python train.py --n_layer=15 --d_model=256 --n_head=8 --n_kv_head=8 --head_dim=32 --d_mlp=1024 --vocab_size=4096 --activation="gelu" --norm="layernorm" --norm_place="pre" --norm_eps=1e-06 --positions="learned" --qk_norm=false --attn_scale=0.177 --bias="none" --tie_embeddings=true --parallel_block=false --init="normal" --init_std_qkv=0.0312 --init_std_o=0.0057 --init_std_up=0.0312 --init_std_down=0.0057 --optimizer="soap_variant" --lr=0.00362 --lr_mult_qkv=0.4 --lr_mult_up=0.899 --beta1=0.95 --beta2=0.95 --lr_head=0.00915 --warmup_steps=200 --schedule="wsd" --decay_fraction=0.752 --decay_shape="linear" --final_lr_fraction=0.05 --batch_tokens=131072 --seq_len=1024 --doc_mask=true --train_tokens=483500000 --steps=3689 --dataset="wikipedia_en"
Each number is 128 + 32 x the weight over the matrix's rms, rounded and kept within 0 to 255. Layers, rows and columns count from 0.

# layer 4 MLP down (transposed), 1024x256, rms 0.0935, rows 854-906, columns 192-255
[[154 110 153 114 165 171  91 119 160  97  75 122 161 111 144 193 131 155 152 119 133 164 110 165 111 180 103 137 117 115  72  90  54 114 118 118 127 140  84  99 148 100 147  92 113  87 169 112  97 105 176 125 114  88 102 139  86 105 128 128 115 170 130 119]
 [149 160 119 129 171 174 209 128 157 155 152 138 159 121 134 121 164 103 144 155 129 139 125 164 154 142 104 164  98  68 103 104 122 157 150  97 166 133 153 145 103 135 139 147 114  79 110 167  65 119 110 133  67 115  81 122 130  40 110  84 162 114 154 110]
 [160  95 165 120 107 115 110 103 148 129 120 141 129 145 191 118 115 154 128 159  95  90 119 160 145  78 168 124  86 184  88 175 131 134 166 147 133 173 105 107 166 158 103 115 152 135  97 119 165 109 131  97 134 159 162 125 124  81 103 141  94 151  56 153]
 [155 162 132  53 154 119 132 134 108  94 126 136 157 128 153 106 112  89 143 142  66 111 108 118 172 101 133 126  98  53 114 154 106 100 168  69 143  69 142  72  57 112 164 171 130  93  64 149 119 139 112 103 102 130 129 130 174 147 108 186 122 190 162 145]
 [101 161  77 150 111  95 134 124  78 127 137 106  80 157 110 175  83  65 140  91 156 182 196 123 143 126  48  92  70  98 100 114 128  58 153 121 122  61 110 160 156 108 147 157 151 111 138  97 170 130 100 134 141 102 125 141 192 176 138 158 189 105  77 162]
 [126 156 115 155 200 130  73 131 120 120 100 143 117 119 135 169 132 132 172 122 154 180 137 105 116 140 136 139 123 106 116 196 166 109  59 114 113 164  77 127  93 173 112 157 177 146 162 105 126 142 121 142 110 163 129 110  98 202 149  86  97  70 162 153]
 [ 75 181 118 172 143 127 134 142 144 122 139 127 147 123 124 140  95 119 103 125 154 116 110 123 149 201  87 109 161 158 129  88 142 117 234 126 129  92  72 117 191 141  99 127 169  79 163 191 149 169 121  91 185 178 113 109 129 156 131  83 164 135 124 132]
 [139  65 200 137  85 128 133 128 140 112  93  97 152 110  57  84 134 176 130 176 147  76 168 130 103  95 173 149 129 139 139 131 145 195 116 150 157 111  89 155 105 169 140 113 110 173  77 106 143 120 151 135 140 102  62 107 119 129 130 158 193 161 147 163]
 [129  88 126  96 145 106 116 130 151 145 135 161 153 165 163 100 155 127 120  90 128 116 187  77 102 113 165  95 125 152 100 153 212 143 159  99 159 181 106  97 140 127  52 195 109 123  95 157 112 139  92 151 130 142 123  81  99  88  64 133 145 116 139 103]
 [135  89 166 151 167 188 116  89 143 118 127  84 108 148 150  92  65 131  90 122 228 120 104  10 147 170 151 121 184 154  73 176  95 128 192 134 151 130 183  96 131 121  26 119 103 128 110 119 124 176 149 142 108 186  66  84 142 164  68 177 169 156 138 131]
 [168 142 154 141 107 122 144 192 124 210 161  90  80 113 172 193 143 120 143  68 183 148 123 161 181 145 147 163 186  82  96 110  92 178 127 126 141 126 111 154 149  25 137 116 136 176 120 123  92  74 159 100 174 143 141 153 154 146  79 111 163 119 116 168]
 [ 80 107 105 195 140 114 100 113 104 108  99 115 122 140 164 150 135 164 137 143  87 163  79  56 151 150 130  33 123  74 119  73 128 126 117 148 131  74  96 101 165 124 159 120 119 137 149 165 110 109 109 142 154 150 207 155 102 193 113 144 102  69  85 107]
 [139 112 180  79 116 136 124 122 120 143 102 135 129 174 131 151 100 170 189 122 111 123 105  81 162  99 177 144  87 149 145 135 130 121 135  70  90  78 107 121 150  89 154 161 119 130 143 174 112 175 196 113  85 142 148 160  89 187 138 114 117 165 161 176]
 [ 63 192 120  95  80 159  88 162 100 101 121 110 106 140 114 123 104  46 151 139 114 124 174 136 156  71 138 159 134 143 159 193 219 132 151 120 135  87  47 206 156 177  79 145 160 177 136 163 131 196 147  40 105 141 129  83  88 133  72 173 181 171  81 109]
 [ 96 119 143 196 105 141 117 127 120 159 108  86 169 112 142 115 149 113 169 104 120 110 106 154  76 125 162  84 142 118 154 140  64 145 107 124 173 139  97 151 153 105 149  92 174  97  99 156 147 113 126 115 129 121 172 163 174 118 100 133  92 134 111 184]
 [130 138  98 132 161 164 104 139  57 151 134 168 141 149  98 106 152 168 107 132 161 150 124 100 144 117  50  96 143 129 124 102  86 116  70 133 126 102 104 138  96  99 135 142 169 121 127 108 117 154 123  95 136 189 113 147  93 158 102 154 161 165 135 135]
 [141 126 127 115 164 140 149 173  73 154 107  89 100  84 123 153 119 104 138 119 147  97 128 126 120 112 147 153 166 137 117 118 129 157 126 123 150 190 120 182 100 148 125 137 202 141  91 117 155 156  75 131 191 141  81 180 187 126 126 180  89 191 145 165]
 [137 151  54 145 124 123 107  64 111 134 225 147 133 138 130 146 105 119 127  80 110 150 119 120  88 102  72 145 150 175 154  97 127 133  68 174  57 122 140  97  71 132 200 151  98 107  87 171 104 144  99 134 124 195  87 126 126 141  68 100 139 178 149  84]
 [138 167  85 172 162 128 120 127 188 139 139 138 116 118  94 198 141  79 144 111  81 129 132 111  93  76 102  94 131 220 120 125 129 138  95 111  94  94 124 121 159 124 117 109 195 127 100  92 104 142  88 131 165  89 141 119 162 122 139  73 137 157 145  69]
 [141 116 197 146 124 100 135 145 174 132  98 132 120 155 159  94 119 122 160 150 134 131  84 149 151 155 144  76 114 135 102 186 153  87 139 115  87 142 132 114  93 167 154 130 133 103  97 127 159 139 116 118 108 156 146 141  99 210  80 122 203  94 111 148]
 [137 123 160 187 151 114  98 133 110 121 101 112 149 142 163  94 111 146 143 120  93 133 193 136 113 123  99 137 186  90 152 126 191 193 126 118 163 189 144 121 132 180  78 140 163  92 177 151  91 175  68 129 111 179 108 114 100 126 233 119 120 144 160 115]
 [160 114 143 161 176  84 150 106 134 138 123 132  94  39 143  94 116 105 149 130  95 108  86 106 144 136 137  72 141 149 111 157 164 172 126  62 196 117 106  66 114 127 143 118  89 159 123 113 143 111 129  75 179 113  69 113 119 129 144  97 149 160  95  96]
 [ 83  85 134 149 143 141 130  90 148 154  96 144 114 155 119 154 197 147 114  95  51 122 133 127 119  95 138  76 193 160  87 130 114 187 158 104  91 146  96 130 120 175 147 129  98 106 116 139 194 143 135 118 117  83 175 152 134 147  95 127 122 182 121 149]
 [177 158 217 180 112  86 144  31 112 169 146  84 151 151 145  96 131  84 169 127  84 112  81 148 147 147 194 163 152 167 112 152 152 187 120 149 151 154 109 125 166 139 102 123  28 106 100 208  99 125  70 135 127 200 175 185 116 151 216 129 100 182 164 134]
 [172 114 134 157  99 108 155 149  30 152 155 128 162 107  99 153 127 159 100 119 148 153 145 109 124 157  28 134 180 137 106 137 107 115 131 163 205 131 101 159 156 146 130 133 188  97 175  78 123 107 117 107 149 150 139  92 116 134 167 131 119 132 120 196]
 [187 173 122  91 195 151 120 135  94 129  82 146 165 100  98 121  96 107 144 107 163 167 172  99 127 200  98  81 154 138 134 131 149 142 149 120 151 153  91 113 117 119  74 127 144 165 145 146 181 146 137 122 108 114 133 123 105  82  97 137  99 154 154  86]
 [170 155 116 109 159 125  85 114 128  91 183 110 110  47  80  97 122 127 164 170 115  97 143 104 222 136  78 150 165 154 150  94 165 125 134 150 148 136 214 144 125 133 118 107 145 166 105 171 129  90  95 110 133 151  69 168  83 117  64 149 122 187 178 158]
 [133 103 131 124 144 111  84 146 167  71 159 149 156 105 168 126 114 100 142 126  99 117 116 137 137 165 128  70 166 159  84 148 197 131 139 203  93 168 124 135 143 131 108 144 118  90 221  97 143 120 143 101 103 142 129 101 121 107 158 144 118 143  48 153]
 [165 152 161  88 200 141 107  81  88 118 116 130 137 110 122 164 125 130  90 173 159 146  73 101  87  99 162  79 115  67 130 196 133 160  83 121  61 153  55  83 181 142 113 106 134  68  82  72 123 167 125  70 110  98 165 191 113 225  79 136 117 140 127 109]
 [ 87 141 148 123  69 129 148 108 133 112 140  88 111 178  68  97 164 150  82 153 148 146  89  87 111 136 101  77 128 140 117 153 145 162  64 151  86 144  45 154 106  61  95 136 204 100 181 127 139  85 150  87 136 162 144 163  64  99 113  85  98  87  73 100]
 [ 90 127  98 107 170  86 136 137 179  92 111 130  77 153 145 107 138 139 156 158 103 100  30 145 182 130 123 102 154  96  87 123 136 118 129 169 125 148  88 109 174 106 134 146  98 134 135 136  91 118  78  80 129 121 175 162 154 108  92 152 114 123 124 151]
 [108 159 124  72 117 140 134  71 145 173  92 130  70 158 143 165  45 102  80  98  78  67 180 151 130  85 140  72 117 118 137  65  71 101 130  90 128 111 155 129  97 146  99  71 166 171 133 218 136  66 147   0 191 157 122 229 209 102 142 127 125 168 130 130]
 [124 154 191  95 127  95 148  92 180 139 175 109 141 122 140 164 122 194 102 159 171 108 147 160  85 128 125 116 127 158 152 169 153  91 135  98 101 138 109  61  84 165 132 115 133  82 207  97 163 115 136  89  90 152 156 105  49 205 142 148 171 134 150 176]
 [154 118 115 168 130  96 119  69  58 101 168  97 114  61 125 116 102 159 130 115 159 182 129  65 128 115 126 176  80 134 110  69  89 120 164 146 116 107 101 104 179 128 115  73  69 159 141  99  88 226 103 164  97 152  98 107 112 154  93 146  88 125 121  94]
 [160 125  88 189 165  67  72 130 110 149  76 149 145 129 119 150 167 124 123 168 139 123 117 158  64  71 162 188 141 165  77  91 168 115 105 135 169 194 109 196 103 137 117 148 246 155 224 168 173 186 165 166 149  81 136 167 114 123 168 137 122 117 153 165]
 [106  72 118 155 160 119 143  72 129 113 111  99 140  79 141 119 111 134  96 104 166 127 171 112 129  92 153 164 141 103 131 149  79 126 105 118  81 179 108 130 129  64  86 179 106 168 135 102  92 112  75  90 147 128 137 129  90  77  85 191  60 135 118 149]
 [ 97  80 136 138 139  84 157 110 148  98 155 122 168 132 133 136 191 161 165 185 182 108 125 101 150 105 128 121 105 141 143 124 127  74 141 171 179 133 108 109 116 135 125 133 102 132 206 120 114 131 134 144 128 175 121 171 156 120 137 164 127 116 134 155]
 [ 78 154 133 130  93  87 144 126 137 136 161 155 113 121  72 122  63 156 120  70  75 177  62 127 147 178  93 181 122 105 178 130 121  82 194 134 155 151 136 123 124 204 165 148 120 160 139 172 189 124 175 124 105  71 132 162  86 139 126 171 109 141 110 173]
 [140  30 156 119 202 101 146 135 102  99 101 149 101 131  99 120 139 158 108  61 140 174 133 135 139 146 169 132 115  67 126 146 171 100  69 132 149 129 166 116  54 111 126 137 107 122 127 145 176 120 148 103 139  42 118 174 100 183  87 110  86 145  54 102]
 [ 93 126 190  77 176  95 189 105 146  89 106  69 169 166  92 171 122 135 193 123 131 118 139  79  74 143  46 162 124 138 182 133 172 146 172 145 101 109 119 146 165  99 156 146  88 128 117 110 138  91 112 165 149 138  56 149 168 103 163 185 100 197 158 129]
 [164 145 121 119 139 123 146 125 142  91 128 135 193 120  97 123 152 172 112  94 155 154 193  93  63 122  98 152 163  87  53  94 180 110 177  87 177 122 111 102 116 171 134 146  89  94  95 129 124 154 152 146  88 136 139 178  76 166 161 110 115 172 135 138]
 [135 146 152 128 121  77 106 148  81 159  81 100 120  47 131  80 169 130 136 145 108  58 140  69 149 125 112 105 104  93  96 143 183 122 115 195 118 163 182 192 124  91  98 148 176 141 169 138 122 132 112  87 129 142 167 149 175 111 115  90 128 181 131 142]
 [145 174 133 131 174  84  69 139 157 173 110 125 165 221 147 112 149 127 128 145 162 112 125 119 126 166 137 116 124 160 143 139 119 107 130  95 136 167 135 189 107 144 196 112 129 101 150 175 107 157 122 142 170 112  82 111  88 135 183 133 151  99 106 106]
 [115 117 121  78  93 121  93 100  74 163 157 108 104 165 112 141 109 138 151  56 181 130 142 119 127 164 132  91 128 141 130 186 158 113  64 158 147  41 104 117 129 221 122 102 182  88 170 109 175 152 147  74 148 143 133 140 169 206  98 176 121 166  90 166]
 [127 136 121 200 124  64 126 163 143  79  89 125 112 136 138 137 194 135 163 126 157 151 148 126 115 102 140  90 146 109 156  84 130  64 162  81 149 126 116 147 155 145 139 151 124 125 129 147  61 107  99 134 123 136 130 140 152 165 156 107 138 137  96  53]
 [ 75  89 119 171 133 160 128 132 152 104 124 148 155 114 143 148 173 129 121 148 120 126 144 135  88 109  74 133 151 150 125 125 169 110  85 125 121 112 123 145 111 134  95 169  81 149 155 136 173 196  74 154 121 166 152 112 115 113 115  97 153 107 131  98]
 [152 117 156 128 182 153  77  94  99 218 121 153 155 119 166 168 176 162 171 141 129 126 120  76  40  78 210 161 165 189 111  70 119 146 157 135  93 166 113 118 122 116 116 104 131  79  86 169 126  94 228 119 189 137 107 169 151  58  71 129 150 185 124 161]
 [131  62 155  95 121 141 101 143 138 131 118 135 101 150  85 145 127 178 126 110  36 104 146 131 162 168 144  91 120 112 102 168 120  81 110 130 162 137 100 111 153 122 109  96 111 153  80 112 167  98 118  79 161 139 147 157 159 124 165 139 164 102  67  65]
 [ 97  57 174 113 175 138 153  94 174 141 136 128 136 136 164 103 100 135 152 129 106 139 150  88 152 118  73 146 122 141 128 145  73 199 144  87 120 133 134 123  91 106 154 105 137 120 152 159 176 129 132 123 118 218  93  98  59 130 142 114 153 141 135 137]
 [100 141  79 102 160 123 117 141 117 165 113 111 109 128 120 142 120 153 140 142 176 120 117  73 104 162 178  69 137  67  99  70 132 125 118 128 131 171 144 210 169 147 127 139 106 108  64  66 126  93 132 110 113 173 127 121 141  86 136 162  95 177  97 142]
 [119 136 103 124  67 102 162 161 121 117  84 112 193 127  88 103 154 172 126 120 143 117 142  91 113 153 146 175  92 135 132 111 160 174  83  96 160 159 105 176 130  68  48 116 167 133  67 117 197 149 187 137 115 129 126 157  80 114  95 254  97 159 132 154]
 [ 88 176 146 129 152 113 121 116 101 150  71  94  89 170 153 138 164  48 126 129 152 143  66 129 114 140 177 124 144 167 145 149 173 210 132 140 121 144 115  65 122 119 150  81 184 197 113 111 108  57  75 119 136 141 205 104 153 189 154  62  82  64  76 113]
 [122 113 111 138 172 104  69 122 127 123  83 126 153  88 138 126  93 107 147 101 116 116 160 152 132 135 130 132 121 119 165  60 189 146  87 182 155 146  93 144 112 135 143 182 178  83 167  76 115 103 102 110 144 141 171 109 130 141 110 115 124  71 129  95]]
# layer 4 MLP up, 1024x256, rms 0.128, rows 855-906, columns 192-255
[[129 177 110 109 108  93 104 158 177  50 122 225 101  84 165  79 148 126 102 151 129 117 100 119 118 143 107  85 145 137 132 161 138 128 174 140 151 124  76 144 131 151  98 171 156  59  58  75 140 141 137 159 103 168 133 108 148 118 104 128 155 171 130  96]
 [124 133 109 167 153 150  85 125 163 115 102  84  89  84 158 113 127 139 189 118 157 204 111 168 118 136  92 100 142 127 150 129 192 118 163  88 167  85 101 156 167 110 125 178 105 104  84 112 142 165 166 123 103 156 194 103 164 173 119 142 116 155 175 141]
 [107 124 120 136 147 123 144 130 148 217 139 108 136 103 115 120 155 162  85 165 155 153 137  60  76 128 143  84 162 144 158  60 114  82  77 108 102 140 137 146 127 114 137 156 162  97  94  99 148 157 167 112 150 112 143 154 112  93 138  92 108  96 159  97]
 [ 94 132 121 149 138 136 134  28 129 139  44  96  79 143 110 150 132  93 102 175 194 135 127 120 111 102 107 155 148  95  79 114 151 114 124 209 100 163 122 121 144 119 107 142 152 183 100 107  66  97 190 115 196 117  93  69 167 150 146 109 110 119  87 178]
 [ 90 115 138 194 101 176 163 111  93 157 128 110  82 168 107 159 137 149  65 182  95 168 111  46 146  80 173 117 107 122  66 138 103 130 127  72 185 195 103 103 183 122  84 138 107  76 162 124 170 120  99  86 183 128 150 153 150  91 148 116 143 152 119 105]
 [159 159  87 109 148 143 126 189 132 118 172 135 141 109 153 118  52 109 126 176  47  95 143 160  76 117 165 156  47 148 125 135 125 145 129  87 103 139 122 127  82 145  75 112 106 139 150  97 119 110 133 191 119 154 127 205 114 100 158  96 127 120 141 108]
 [181 193 113 151 124 115  83 151 155 129 145 110  67 181 177 151  88 123 131 149 126 147 115 130  96 127 124 146 139 149 155 173 139 105  88 147 105 173 122 104 166  87  85 140 154 109 145  93 139 166 125 142 139 168 135 141 134  77 137 154 131 142 125 136]
 [139 151  85 122 126 145  95 166 209 104 147  83 137 119 171 210 154  90 146 120 165 138 138 102 118 115 132 117 113 125 156 117 145 140 161 102  90 120 138 167  97 122 129 173 159 144  94 106 135 139 155 145  99 126 172  88 137 151 120 133 158  73  80 109]
 [122 128 102 132  64 177  98 143 161  96 135 206 136 113  59 200 117 164 168 163 164 158 146 200 162 115 109 171 139 117  75  73 141  77 106 119 133 118  90 146  69 106 197 220 108 146  67 125 120  90  90 148 188 111 103 115  90 102 136 157 128 104  73 133]
 [118  94  97 112 145 103 176 109 166 174  88 107 153 166 110 162 104 167  67 120 123 122  49 171 156  69 164 145 139 130 118 125  39 145 100  76 141 149 140 150 130 115 117 116 133 136  50 181 109 146 171 113 128 152 124 109 136 127 104 155 104 123  66 149]
 [102 117 129 119 178 179 166 153 171 126 127 128 176  89 171 134 165  69 119 114 134 142 109 159 105 126 155 161  93 135  64 115  95 169 137  97  21 122 105 127 153 148  24  92 137 156 134  91 129  87 139 133 117 118  84  94 152  78 200 104 106  60 114  98]
 [161 113  86 173 115 171 117 135 208 150 148 122 123 152 204 116  83 133  98 112 107 152 157 188 135 146 116 207  74  84 100 115 146  91  79 112 127 128 124 147 132 137 171 141 101 115 148 102 160 131  83 149 126  60 201 152 135 186 162 126 143 117 164 138]
 [182 104 113 159  97  72 168 162 139 124 115 116 155  85 121  80 177 121 127  93 131 115  90 197  41 163  81 181  79 150  94  92 117 113 100 144 103 190 195  36 199 148 176  93  97 108 130 188 140 129  62 157 118 156 126 111 123 116  90 167 119 124 200 160]
 [141 126 100 160 114 109 154  77 105  93 125 189  89 120 163 114 123 162 108 112 107 178 118 101 149 185 147 161 166 148 155 212 137 169 153  57 135 102 115 143 196  88 159 155 130 162 152 113 133  85 105 112 152 147  90 136 170 101 134 126 125 136 125 145]
 [129 188 187  80 106 150 144 138 161  92 158 140  96 133  77 124 152  92 105 200 116  78 145 110 151 103 192 140 127 110 141  98 118  94 118 195 103 130 201 131 117 112 105 128 103 139 158 123 139 165 131 149 118  99 149  90 183 102  95 122  80 109 153 166]
 [134 137 119 109 110 152 138 128 124 146 119 108 111 100  93  89 139 104 114  98 114 107 174 168 114  78 183  76 130 157 198 119 110 100 122 107 161  70 141 122 160 164 143 157 154 141 133  41 147 141 130 140 191 142  97 117 127 153 107 153 139 142 167  71]
 [158  79 116 155 147 146 119 164 165  99  63  72 115 114 153 109  93 173 107 121 117 153 168 146 145 113 145 160 154 152 102 110 175 132  90 107 146 119 202 123 145  97 145 145 158 120 113  92 140 133 133 154  87  91  91 156 135 139 130 128 118 138 170 113]
 [ 95 109 192  29 160 115 166 159 107 129 186 172 116  90 104 118  65 136 165 131 150 181 218 133 183  61 133 135  81  98 176 162 126 139  96  95 147 138  79 110 187 104 133 161  55 113  93 179  66 104  56  83 217 132  77 146 145 145 126 132 117  86  93 131]
 [138 130  87 123 169 111 147 126 184 154 127 127 123 153  81 162 152 110 107 155 120 132 111 115 125 125 120 177 112 150 141 143 169 181 137 119  89 150 152 164 158 108  96 165 146 109 113  96 101 101 153 118 132  76 114 139 103 110 149 157  92  50 165 155]
 [145 131 104 126 167  99 127 120 126  74 135 144 110 129 139 117 124 100 126 166  75 112 116 126 125 158 178 106 122 117 158 131 123 104 108 163 122 120 135 143 110 132 153 143 161 113 165 134 112 125 186 158 154  92 186 107 171 148 138 170 163 119 148 164]
 [155 145 167 182  96 164 139 107 165 111 123  91  82 157 132 100 215 150 145 117 188 112 138 157 177 121  82 136 168 169 150 121  90 139 126 137 119 142 188 112 152 128 150 146 160 135 148 134 117  89 130 158 178 103  98 102 107 105 140 126 132 132 173 116]
 [112 127 127 115 144 118  78 139 108 128 142 160 130 124 141  97 135 130  97 117 149 129  72 193 119 163 153 171 135 110 133 116 125  76 141 159 172 134 106 126 135 100 133 152 174 114 106 132 103 134 123 152 122 195 123 125 185 136 120  57 150 162 158  55]
 [110  95 118 104 124 129 161  89  81 148 121 123 149 135 107  90 102  96  86 152  79 174  98 124  70 159  29 190 186 105 129 183 144 153 116 181 110 112 146  57 135 139  46 176 171  91 149 187 145 111 151 129 148 107 186 124 139  50 140 135 159  80 115 141]
 [113 140 178 120  99 110 114 150 149 145 101 105 174 174  96  96  85 140 120 191 115  95 140 214 163 102 145 133 110  95 119  67 211 157  92 131 132  95 124 151 138 113 127 168  91 109 170 152 144 112 146 186 124 124 155  75  68 114 142  80 120 106  58 119]
 [ 70 127  41 184 150 135 161 101 193  75  95 177 182  67 192 183 157  74 153 167 237 138  75 207 129 116 177  95 111 124  62 100  62 125 150 193  98  46 165 169  87 152 102 111 100 149  96 187 119  83 140 113 145 177  67  58 138  86 167 122  98 123 160 142]
 [114 126 143 124  88 205  70  54  78 123 125 161  62 105 130 162 176 156 109 165 120 111 143 137 150 102 209 147  95 121 128 142 156 145 113 133 107 104  95 131 105  77 124 162 142 164 112 131 125 145 103 167 137 160 134 151 177 105 186 128 110 143 139 170]
 [101 162 105  50 118 112 179 163 110 176 118 135 161 103 154 168  99 118  96 141 135 108 110  95 105 152 138 115 152 135 183 110 130 189 152 179 109 144 126 143 121 149  63 123 104 132 129 139 134 142 116 126  39 154 105 129 139 104 143 132 123 100 156 151]
 [123  72 151 131  73 119  81 194 188  98 157 127 117 116  76 197 167 115 129 134 191  92 125 135 166 116  98 135 135  58 150 143 100 114  90 136 196  96 141 191 126 128 136 149 205 116 131 155 134  81 114 136 123 124 110 107 139 155 179 151 161 174  95 123]
 [123 130 228  84 136 171 114 152 132 181 125 182 114 142 113 174 156 103 112 153 188 107 145 158 121  92 100 118 129 148 121  89 117 106  13 148 140 115 148 141 160 124  51  89 126 110 130 164 149 102 103  75 138  95 130 163 131 210 123 103  99 136 149 125]
 [169  95 126 142 129 184 133  89 150 125 174 100 106 114 158  96 169 115 192 193 115 114 131 152 148  74 143 108 116  60 134 100 109  71 123 180 160 135 158 177 138 140  60 140 146  96  86 129 103 126 147 119 129 160 102 135 201  73 162 113 102 107 120 136]
 [107  99 157  91  72 160 198 134 121 146 147 126  62  92 156 125 110  50 104 148 108 153 135  94 118 113 130 149 142  88 147 133 133 195 188 162  89 130 124 158 150 105 150  86 143 117 145 161 124  91  74 142 148 117  94 135 145 107 137 161 102 202  95 193]
 [168 136 125  29 162 185 104 143 180 116  98 104 152 135 144 101 110 188  56 140 167  47 141 144  59 116 151  82  87 111  69 148  91 149  73 150  37 132 178 128 141 118 114  92 117 105 104 168  93 141 116 146  87 152  83  71 148 147 102  73 181 100 164 173]
 [ 43 115 101 120  89 126 127 100 123 160  11  91 119  71 129 113 127 102 103 114 118 139  95 160 108 118 180 146  81 104 161  79 107 162  90 110 144 160 132 150 185  60 139 109  95 104 118 110 116  91 164 154 119 147 121 114 145  85 157 118 113 145 122 174]
 [114 150 108 108 107 100  71 151 161 141 147 145 125 128 165 186  87 124 102 117 139 148 129 103 139 156 133  85  69 160 127  86 120 145 148 136 106  39 113 131 138  99 113 134 144 110 106  78 152 103  88 147 127 177 155  76 187  89 119 140 102 124 134 195]
 [ 95 151 118  79 128 121 114 149 158 174  96 136 146 106  96  84  70 151 105 130 159 143 141 188 127 117 145 197 171  82 142 130 138  66  60 148 100  69 149 111 151 115 113 206 110 126 100 162 124  66 153 210  88 155  82 121 124 135 133 163 121 139 155 175]
 [133 167 142 102 131 116 142 130  75 130  95 105 120 173 123 129 144 132 113 169  90 134  75 156 105 177  88  94 156  92 146 136  96 119 117  97  98  81 110 189 158 129 182 172 110 147  84 169 120 168 151 153 149 125  97  91 185  68 116  17  78 106 154 170]
 [144 137 129  99 118 145 146 133  99 137 154 131 119 116 103 114 133 157 143 163 137 111 153 144 106 117  94 153 146 133 111  79  98  96  93 196 112 124  92  97 103 102 148 131 108 148 122 108 112 182 131 146 191 139 154 115 116 119 138  96 122 128 130 104]
 [114 160 136 144 107 124 160 103 190 105  90 114 172  89 223 132  84 147  93 221 123 187 148 147  94 118 111 123 152 125 120 142 142  65 100 108 135  85 151  92 183  91  85 123 146 155 133 175  62 148  78 144 157 131 154 133 137 118 144 100 172  78 170 174]
 [121 148 126 126  48  83 110 174 151 134  62 173  65 144 194 127 151 130 119  83 155 123  98 179 136 112 151  92 103 115 124 136 123 137 106  60  90 122  90 149  40 109 163 151 136 161  70 127  85  91 119 109 145 170 103 130 127 140 143 147 144 129 100 142]
 [ 95 153 132 153 132 126 160 119  91 159 120 102  88 184 142  86 119  70 121 109  79 132  36 164 117 130 179 128 131 188 188 141  88  76  78 167  77 119 157 113 142 108 128 137 179 131 157  93 140 137 180  96 147 109 180 147 131 158 176 132 128  77 105 153]
 [ 63  94 130 128 100  42 130 146 116 131 125  85  89 168 189 121  95 123 113 135 132  85 117 121 156 151  69  64 157 156  90 135 118  49 144 142 145 120 114 132 123 161  85 142  64 135 137 105 114 180 134 178 124 172 114 131  84 145 177 174 108 147  67  83]
 [141 153 120  81 143  94 136 139 147 176 113 134 124  61 173 126  78 169  83 159 114 159 123 140  77  90 166  81  81  95 143 112 117 116  58 109 146 188 161 174 151 117  98 134  89 134 110 124 106 116 120 112  94 146 137  92 131 151 143 170 131 172 143 161]
 [105 113 120 166 186 132 118 123 181 109 109 163 151  99 138 103 175  96 144 142  86  98 115 160 127 108 156 149 110 117 120 172  88 129 191 115 174 176 137  95 173  97  93 125 143 155 135 155  93 102 128 163  91  94 119 140 121 119 138 135 155  55 149  95]
 [114 134  73 145 142  81 169  76 118 140 155 137 168 133  97 179 131  97 127 129 118 128 127 146  99 145 177 110 156 136  96 179 164 124 112 140 152 143  99 110  94 132 136 117  94 127 102 108 140  83 134 176 195  98 165 105 123  51  94 155 189 136 137 182]
 [142 119 148 154 192 119 183 105 114 101 162 137  49 123  97 133 130 117 163 137 119 132  99  67 177 123 104 140 108 124  96 145 143 139 121 112  86 104 107 161  89 149 118 146 132  90 126 106  77 139  89 108 135 130 123 171  85 129  69 123 188 141 135 127]
 [149 169  72 101 124 118 132  81 158 129  81 165 124 113 155 114 118 103 106 187 115 115 154 153  97 151 174 144  88 134 121 118 101  88 144 187 112 166 123 137 164  89 102 197 132 144 118 171 141 168  96  94  66  57 101 156 136  60 118 156 165 125 111 123]
 [127  76 133 140 123 121  94  78  97 124 156 135 130 149 166  96 150 127  94 128 110  94  76 140 151 161  89 131 173 159 152  96 165  86 120 116 158  98  80 108 116 128 141  98 135  51 118 156 111 177 169 139  95 139 129 175 144 150 139  95 150 131 101 103]
 [161 158 142 114 143  65 145 117 147 114 132 122 117 113 110 160 169 119 109 108  94 126 140 115 124 123 172 136 122 107 122 108 162  96 178 123 111 126 120 147 161 113 168 145 129 122  89 136  91 118 102 159 140 126 158 131 119 112 164 108 138 128 163 135]
 [142  95 171  85 132 152 159 127 133 177 178 104 134 170 120 181 126 126 143 138 178 107 159 202  45  67 128 186 147 122 139 101  86 172 101  76 163  88 116  91  94 184 158 154  82 135 106 122 150 102 168 116 141 107 162  95  74 129 162 169 200 114  74 120]
 [192 161  65  99  95  96 103 111 157 173 140 155  62  93 133  92 141 191  49 217 145 132  88 209  93 100 131 154 133 164 186  80  47  84 125 151 130 158 146 136 146 111 184 163 148 100 147 197 161 175 127 142 167  87 132  86 156 119 193 194 160 110 124  82]
 [149  88  88  86 105 148 164 100 101 149 120 106 194 116 103 170 114 115  66 156 179 151 131 150 185 174 129 186 189  88 166  94 108 151 154 124 110 108 145  95 114 130  74 136 104 156  81 116 122 168  79 161  46 154 111  74  75  94 163 126 123 131  87 143]
 [ 87 140  79 142 171 144  88 124 117 161  62  63 161 141 215  62  64 116 130 187 106  69  99 137  98 168 151  97 126 139 140 160 129 117 172 170 145 153  95 105 129 113  69 137 124 162 178 120 139 167 137 192 198 193 119 131 178 150  79 110 128 106 136 115]]